config = dict(
    activation='swiglu',
    norm_place='pre',
    qk_norm=True,
    tie_embeddings=False,
    optimizer='cautious_adamw',
    lr=0.00251,
    warmup_steps=312,
    decay_fraction=0.296,
    batch_tokens=16384,
    seq_len=512,
)
Each number is 500 + 50 x the weight over its row's rms, rounded and kept within 0 to 999. Layers, rows and columns count from 0. Numbers have three digits each. The size before them is the row's rms in percent of the matrix's.

# layer 4 MLP down (transposed), 320x128, rms 0.14, rows 245-261, columns 0-127
103:501613513456587550460464542526353516458493499482471531488521540440462439560470490523490549461502527476533556450425454557470567516515526502555516459475423473479493591521526503515463444498523437565525530566445526578478587452413487549534498516530299487500459493510486420575522509496457553450481467489549549431425564535592471460485532538487522468559494465384489553453558467581481544491411
099:519586460495515439609495580533550532406468525540516517477470485604503523502553489516596480455430442570448451427431583487512529399507581475487571436520537548541419566520444441582533521476435510522546551548456517480538478460549432489515468478482490503508503574494497439534528527491501438452442479471523432510475511541384449615395569501515514522480493543429528404570566395522533470511441
098:508488502471560517523522503447433471533476558475575510543484561457457440544500457502368480492521464568518473488534486526534421517493471497465641463487534550529412413534452554503488502471433608615598485518467448451479562534555516478542425515473441448589612532505504437513478465586566522540513526500519580442468474436431434465615426516420539493478488495578503458514476413505521430535558
091:518426543443484557501520540517460559476454472452602492545495434369486548482495468445532450495464396516501556584479521484381542497540503593545488465529551472522496524418622485582433486466524547472536491460551524464399545554545439505488453480480626585473568479491574569570488494531504485567454516461540463488418521487477417432612592551499505508466536474442469501516440456494466437538491
103:466480472484516488479421482446495484533536573451504391530665517425440438386562612594539531450454522566485492501481431427487460512468432512522477434493472469485398447532594491544491475503557474505495522572523545464487582525449534441558551520519497522473543577572482516553442566498415521469551487573558468449569442462509501480506482477585450539504567546548570492451450501487514384543476
101:441591557441503472425451448628507480545552472411448499502540543472522443384408506449544468494521474512526587488414434487466576490493565478564420686512487607464508570521462492517506502509471513468553504509543500474475528602525456595507529532499457469391435443522431500505565509500535498509528474563471433512488495457438533526503519486452486516534455601491392529448438530506477479525488
102:510530395611500489525437585492516579513519500457490424442635633461359503551532500475555440562572501464516534492460559486569563525456531492544516510562533427447519444497480515452490431489539542564442534493467493536503459427557497463484454508448503422506645531524514485487427510444404495483484421459469522483508488534525517496522562479430542437448514502551544539487446502363550497495462
102:483509557472510448473565478492446433476421506539459569472507451496469521448565493564528494403620573514483489548448560451526517533449484459578459457497551460495412523593550473603408512464478539521524540441449592567466535537365407464511483489494423439483565517513572498448545470621441466489487603495586557444476549541457517504467466503468558493512484506460552488461537575492496539458395
086:454470478405449443498527515481532611509530514574455503538483515618518541510505475502560478423336533501489503605558517496501460478527455536439511512562541567508565363559495523530489503439488586506434508454436460529512441533526506414464420445478552462478560530507502497463481524541476430619447541493397410460517478557490517498489566434531564533452525583516560513536559506533530456402531
095:507529434450513392525471512579473472460571456465434555515493553521463551482558490518500498517377485478479558555435537485459447460499483538532587568391466485622418499593549531494572471488496452582440449487544555437500513554582493446530439513493535579488489541441492446508499564551437477466569512550498483570487465524485446591451510388519567468509525562477500558404501472543500360462473
099:558484512494525367546614528470556423563496538527428508530556481475514490553528545492403511571522535456525566384449548474472431499441599479488557486462490427460587364501487568489508469479472468405397507474429506431578564554491522572510499479561504506473470519554469414440504477519457525519506501471532398430481398504513548500531579512538570486493556479554566552434496539506515502539456
110:417571458507491432558512506512551566613489509499487504476518536535464553449601509474544449588543490412413509512540529440532442460505565493536528495464458490585524394445597547417464553459444505518577571497617565560529468512489556482475461477535443452535492475469484479429511512544530500480472492437571453426525491505432514470623413567446502402461542470468444594453499498436443486570509
094:463464467504441562440490460520412463431594482551587565448497518479546491500477501555490432493398464541485547565484487578474554489532575413544550418520491476464529450449581575530493474516516496477506543473439460489472484644583450531447458501525377503454446574436483484447506501572620544569584493447550416569413508464471559457549551448526486437503470495503471521522463517558462565480449
104:486463470495482470575583466502509520544577502493449496507480410616558589514566485478480469409509470454456555492562400482425471534465595467524482582521450534449475401508450548458500414515459539544505581553529456631491514463518558490532483523607445511464603526510455462459444484479482444454546523527532425548467410500446524588449459473536473429434525575586471434496423475512562506508530
109:563440523525573482452476551588577433424583446540471480422522438496470542508579607538464466554488493524599542479498506444428570542487487463534569606488480469500518523490481539451493524410537532480549492457424526550416519434599542466440526563576602515572528505547490487525490445413478485475481481435500453505570527432526464492519430443575488476490529537492575518475458483473445363405469
106:459552478482429615530506478505540500526509539453468560545505455598463505558500528513446426414501458577538485512431454498553441464501499467501562573585422624510534382531581531472502430434469511613527557402523539567526457551458555435501471522464512481427542461469446514457418487442445554456514477513441444550475517525467400525487438493510509553519479615525514422597516506543539498552542
102:524469511411428500512484505470531472414554461485469386454514505484512569518473541485463543470611460433556467513577419522440541557428470314529518560480530595555524560528441519472521504560497525426511455453513559417501440568559555517485398589432592466536506497533432467474516545435509435551547549485457504502564443524514514531536413490481535615541441502535507538531522503448505537500526
# layer 4 MLP gate, 320x128, rms 0.159, rows 246-262, columns 0-127
105:529503524494432563540411482575464473393505575491585430573488504427529460499515521501543547509521561476545431368500523517391517503441509497528480426430522443521445512512499463485482608468549473515453409623525547549543485395498561542488512477525545489495490473487465484529403469549542449516539488516613519497516528476493541408553480433550455391488509585507475537547452567434537519595432
101:536504464589426523520535458536538471516560458500483561422520381443585511521563513389500451594529552503653487514472534480501484466484482480597478506497510507459583552516472535435522403499487548438381516404533504474536529529508421456527472524553529443567557419523456472485484456574481554486550545492514465540481446503475487513426476533564490615566454470461471583525550520492543442619473
094:474590486531554557534482517571517454537442576525521452455399467472559486393550484622503487564500479496523450471500504540535426476475518483613478413474473512414442538577470615421518554610534448512506542546568455460524507471568444485618487512486404437520507493510485495470472424547563488490457475477455560535495519527523522529490462523441441441524533439513523579391399563510469490564460
099:493493484577546562568534445558540441490421484469394406540551521437467533455483461579459555466558530419506598530454464507491415504542537532567474443439457432467458505512560501479467464511396495489560454525526489540489528477515417531450568587524481461501493391533498562410522428575529541533506390446517562445596493625436442547543476537509405562476476503483541507485557460497524544536482
102:512453615541597533533492473511435494455561452627512557473579446523530530550481626483506588515527468419501581498493521471555521496509491488511470491520428528466483559473428442503441507454437442496476460585452432422546422513454525523495624500479479555459482476537396574530479536459430492446436503482533565497446615552541449412511487516573442460521449438501523451548488533451518520594457
102:443575495482532506533501461497599465563543370445469451534447580402523519428430497449506419536536501445502547484476507519570448453588544491464434479497490449556502522542503561380537567528521419558489493505541460453496526469483512547464448451507461461478515513589490560462430516580487400504451453534483579568598439527544571558504496485504549525537482561512517485480446561332450524507438
105:570535568475440554502551482488481459439484531460544430452540429439488519517435542529586472499553531491662464471489534491461560496336439487488473439412529535506534523484539461502527529524460515417479535454593506490554527575466520453623444489424490479538487399489506425494532412561411552529535513439553428471519487479553510416498466535467550525540577500492525560508609524447526478511439
094:552517474588483569567458479508464428367483478437508534457464501380464547483406499506438435576568539409531516465441441469520513470504554464547524466420465508527424554529523499539471475559565463574563419568519558504462571458506525481549551566546437454497431461488458473535549434483483475347492456526580512495407550523484522502508408513542499572623506523478479548528534535500478469563492
093:505454540417468400517459378593519427399501504506517481489513551516507468638406428521491495597490503482541439534499504541542544405548341511553493510521515437597519548469506550439485482559531494438489563419535498504568473546497483509546513522427539511511463483502414493449583501590454535558615514495480493468541516530442499518408476513525489466586504549552447533503462558519478482468429
107:518549494519583524565497501442446421457537449537557588530433474462451439483449458471516549501496605523556574431486510486459463444417529476483562514462581509550507494535585460547488609607524396480524465529455514562551531420459466536430466508565468527441514519531429399570548436569513521468565502537547561500385545525513485423512520518449430520553514457478456447572503492398417515506460
115:513382558498467652566566435484579464508580498471441496542561582553523498468537585515481541535579510472521503468473524575516531480467440458589440345475493448412492508419432518559488590479541477460507469506480494560565511520462488534492507536491454528555476432477394480462407564540519546427507498497531510528566572635507528496473508523459469472527501485434448551463497458530508536435436
094:478505557575483544503564503538459530501523421472405484400526475484527481555361600494503452554563540401451525479512526511603442551530532554452563509554493456538488458511557391465436423416490550582492503451521463514522468529468517507527581546478524557506564418482410564496501545585473543453480499540447555501524480522457535430544464472413374543520529563416554474501480534531477504494401
109:478589406561463525489449365536492461488612523599548442501494499497440538498537518526530504431493494580508504514553442461549571494450553559570543380482486474496467490484485453490498444434546494574566408482527474509542519460452367563496574571558464575473469460556454479468461509487525575467508498431550466532519546457437481579526443445529390582497453579439497475555493568489514500565474
113:519544458533497560547445500476506461410456517455504460511451577527411518566463511473499526604540522451539462418452479539480502422475440485489534524426507328498398477468569540552390481540458496573489439492600604556582472455527516520524563494442496472424513516485489401557462497512526479446507492443503577572429534561546589514455442511538464515525461555425529549483445470515523553589490
092:592552530552502446518476545541531468458503494506528475412443508418521437491449515537446517570516556474471572483469551455521546416408531489519467498461498485507517539570484564417435585463445486543483457521562488478590461533462529563543590500503447460547543562603440345504502471451483584526445500430511528428460452376488526568550409538478554535469535483501515494575523502380476575546482
097:483486614509531590411500427460531460412520453597548509524521485523468568525434518449409548508547580522483413521450501411487504433521397458548452559430520396598492433461434533403535578467478512471554493501455522399549453485566553509493516522543581459566414525525485523522560502464566509508646479455457551489503480533513491534549549561524528562522466434545492457462492520477505468504528
101:579494483509528525553489472507519477490517479485604483448435486459523457481509354545508484507568439544592545512488513468515515535448541489514485464526425545518515639560563527520448443579445485518568436460528417549495594423336386546461514486476443476528406534593470466527562404497510546486485577565481486540561544510448493514492472529507457496544491614480424506461494528456453479557494
# layer 4 MLP up, 320x128, rms 0.143, rows 246-262, columns 0-127
102:467471603474435548525494516506471494452442598386510554598458546568512474507535434501552488556496619557447505469518542537438471564389588568569547489488508439484454481454502462559445490454435451478476438533522543610420530494473453569455435515471524573494514447425499559559522488515470457484524454562513515414504465583387445506465489496517497443388586515570522534524535549499524504460462
099:528441578484494411428425578496494452459482497535528560474608467431540629545456438498505555492437480470551477460465457457469514504557593488490458450533503580552530556442528528480495518513449478450508617482492445522546347550489518466488462469400519537421416461483459501527521570529522455509456461504518531572565585477584474458423485506437505468500488479495608437496493592542562553439547
092:478506607571485443528526463518495501525500495496487470482555520489545537512502518452480536551464557490487458515457525484413406514426447546437592479574529516478539533491542525487482412566500482498379530505473514468493608553540600516517475446485455494381552502513491532474504502497596446464440541445449533519489520521544550561488529390456459307566562498411535485628464535424510485575485
103:561497554394491517483462484518443446457511520532468548586481581483487449484603570480555522426500524493401514450525366431472474519613527509495418447525518451520527512461515431458548597607537493561510505559452497476482496523489463518459553494434521443498353526603462488556526543457520379472524473511519413560485543486445444497538550492582470456506452558593542513429471482463492530451502
101:458458522520479545403492564555489484475480562480400486539510489492493393446502547529503539514488579537525456449475447571531497569501396552613493481414400499544446452433616483502574507439508614494573472529486461518541564504479522478608472390449442519478513515543458495470487532568605566608435460499481591484497457590507492503448508459467545475528477546474592491551534459468475503509443
099:476482484491507559480447579448517514502532559423386516545517526443525526371536492520488519454512541557478559524511398532475583530506513510535438429539476482352546550521496468507456548507515545562540498479556557504460547465530370446426507697551522484490431413478446531502508539551545519524548556420479499557484391427491510513505457479483522531519578464453494454521537443488501530416469
100:478409513461506542476541536526610499517549542503433473422491455569541383563494516455514508488528494570491457549524540559456499499600405465479534538488577486521485520517452521402621452532441523461473518501561524413578354496489534479621492528474563542496496530468433597481432508473496415584557472476529512510479460501429495499546503540378471497551460530505427542479589517502540484451429
083:419552500582386501530457555406453477436450546493457547488460522479379518471476554529511508428538500499468484474391426549566526450555597478482517561467557459512430530479559523555493407533462497586572452543467597534419537529548477411517517568515474552443498521456454523450619482478495441506493447479469539481408504467460425613459457482533553564577455541474493555531567465511515504490503
096:482534582555500501453514438461429493571524514464530478597387496514616377483557533490546543472522557571445501511476530574564564441480510456583452489460398579505486479509513553460459464538585581478530413519534441481502483437524454596559494471536533462529489512607466455488402444506501474411469551523462572554486556475595441553463532503437518389517445513473429536486499521444504486510509
098:566496493440451429548549453516482465520463548482477529440589504552441479522558481553460503508520515500389473532441485419484507502571511451478511508455434437418542391446452516456532491525448420483388554434569493550511437532445448507610534558424509476427487458539531521470517472474520553546558488459453432438493497445636505528595558491541550472505562564563626577460449518505556560502519
109:403557515546530501486390550552530504500515559543529492374562518532487514404534587488470460539442448516528550462529518432495439439450563467490417485445575425454510452418414564430477523523576442515561512460478550534526588497525552543584481463479481497642557432492521521465461507493502534463479528573432494552482557578523537579533510558459467462619494420460487488439478457492494566553480
091:505478507459488566483401490469554486516566530455521502484494453460593446485463571518520466413556532494455487585491443450529635450557543452472422431488435520537464551491477442568569597454527457532446497467507518535615420526434523450535564509430497464426479557487503446514471507526525497548545437472576460448554570474460541448425487552516455606405519418466555535437499478541504516619563
105:526521468519488540444534469503535543512476600517445443521535441508496458503438498444471507556465501532371542495499511456528544477503488491463550456608501480486551461390439569498518452569549579414507470421551506526582371553489475569551568541503481516556482504466543473497510631456571552446488549473431509497443423504335533619552417521498478473466498465474468554562500429518474551517491
109:506527480446517464465504450491482534559454487545474429537492576433459460488459522545478453559472557545497664507544500511576418492474501543560508532438505490508422540430475501474502585474471506510475558492532499483530496612467495532487506450412484483472580633434605480468468446400484466498533395519461526512456484392483494588502539418529430435495374555469528578416543554461491559473489
107:519589567601529478404493468412503448496456551409458547424510513517531463429477507531484401431437516536434609554450505567547569481454527522439501547504503536469408545393507537593517532535486513501568519469541529474570546457471465545538519532526410550439527464579471543456505454515523614572464464413487432497537572548494479574519483572415528518487559474456436493434463489497486419455511
103:417554530613550492502488442521388501578573621436498539495485495487496512534516460445597542521449535591457432493533476566475415513441471595460436477489588495417431509482567563574471567411544490471498533501508457510500551528510502508462480532438582527474497528532531528563463457486602500472497510549563461511451499450456579389497448411423448426432505505507554504479444566526476451484434
100:527437569467360541422496510407557536480445417391522532434523524514503582507472520539419490498460538493478471461433481429610431526531557549517378427599445531529514539456521439450493462585537490476514439544524503483499563509524520478456504480546555506587473519485491504501517487433427531473530499527501444496495488406408485591521456466554480539459549581381542545513524414472453569534461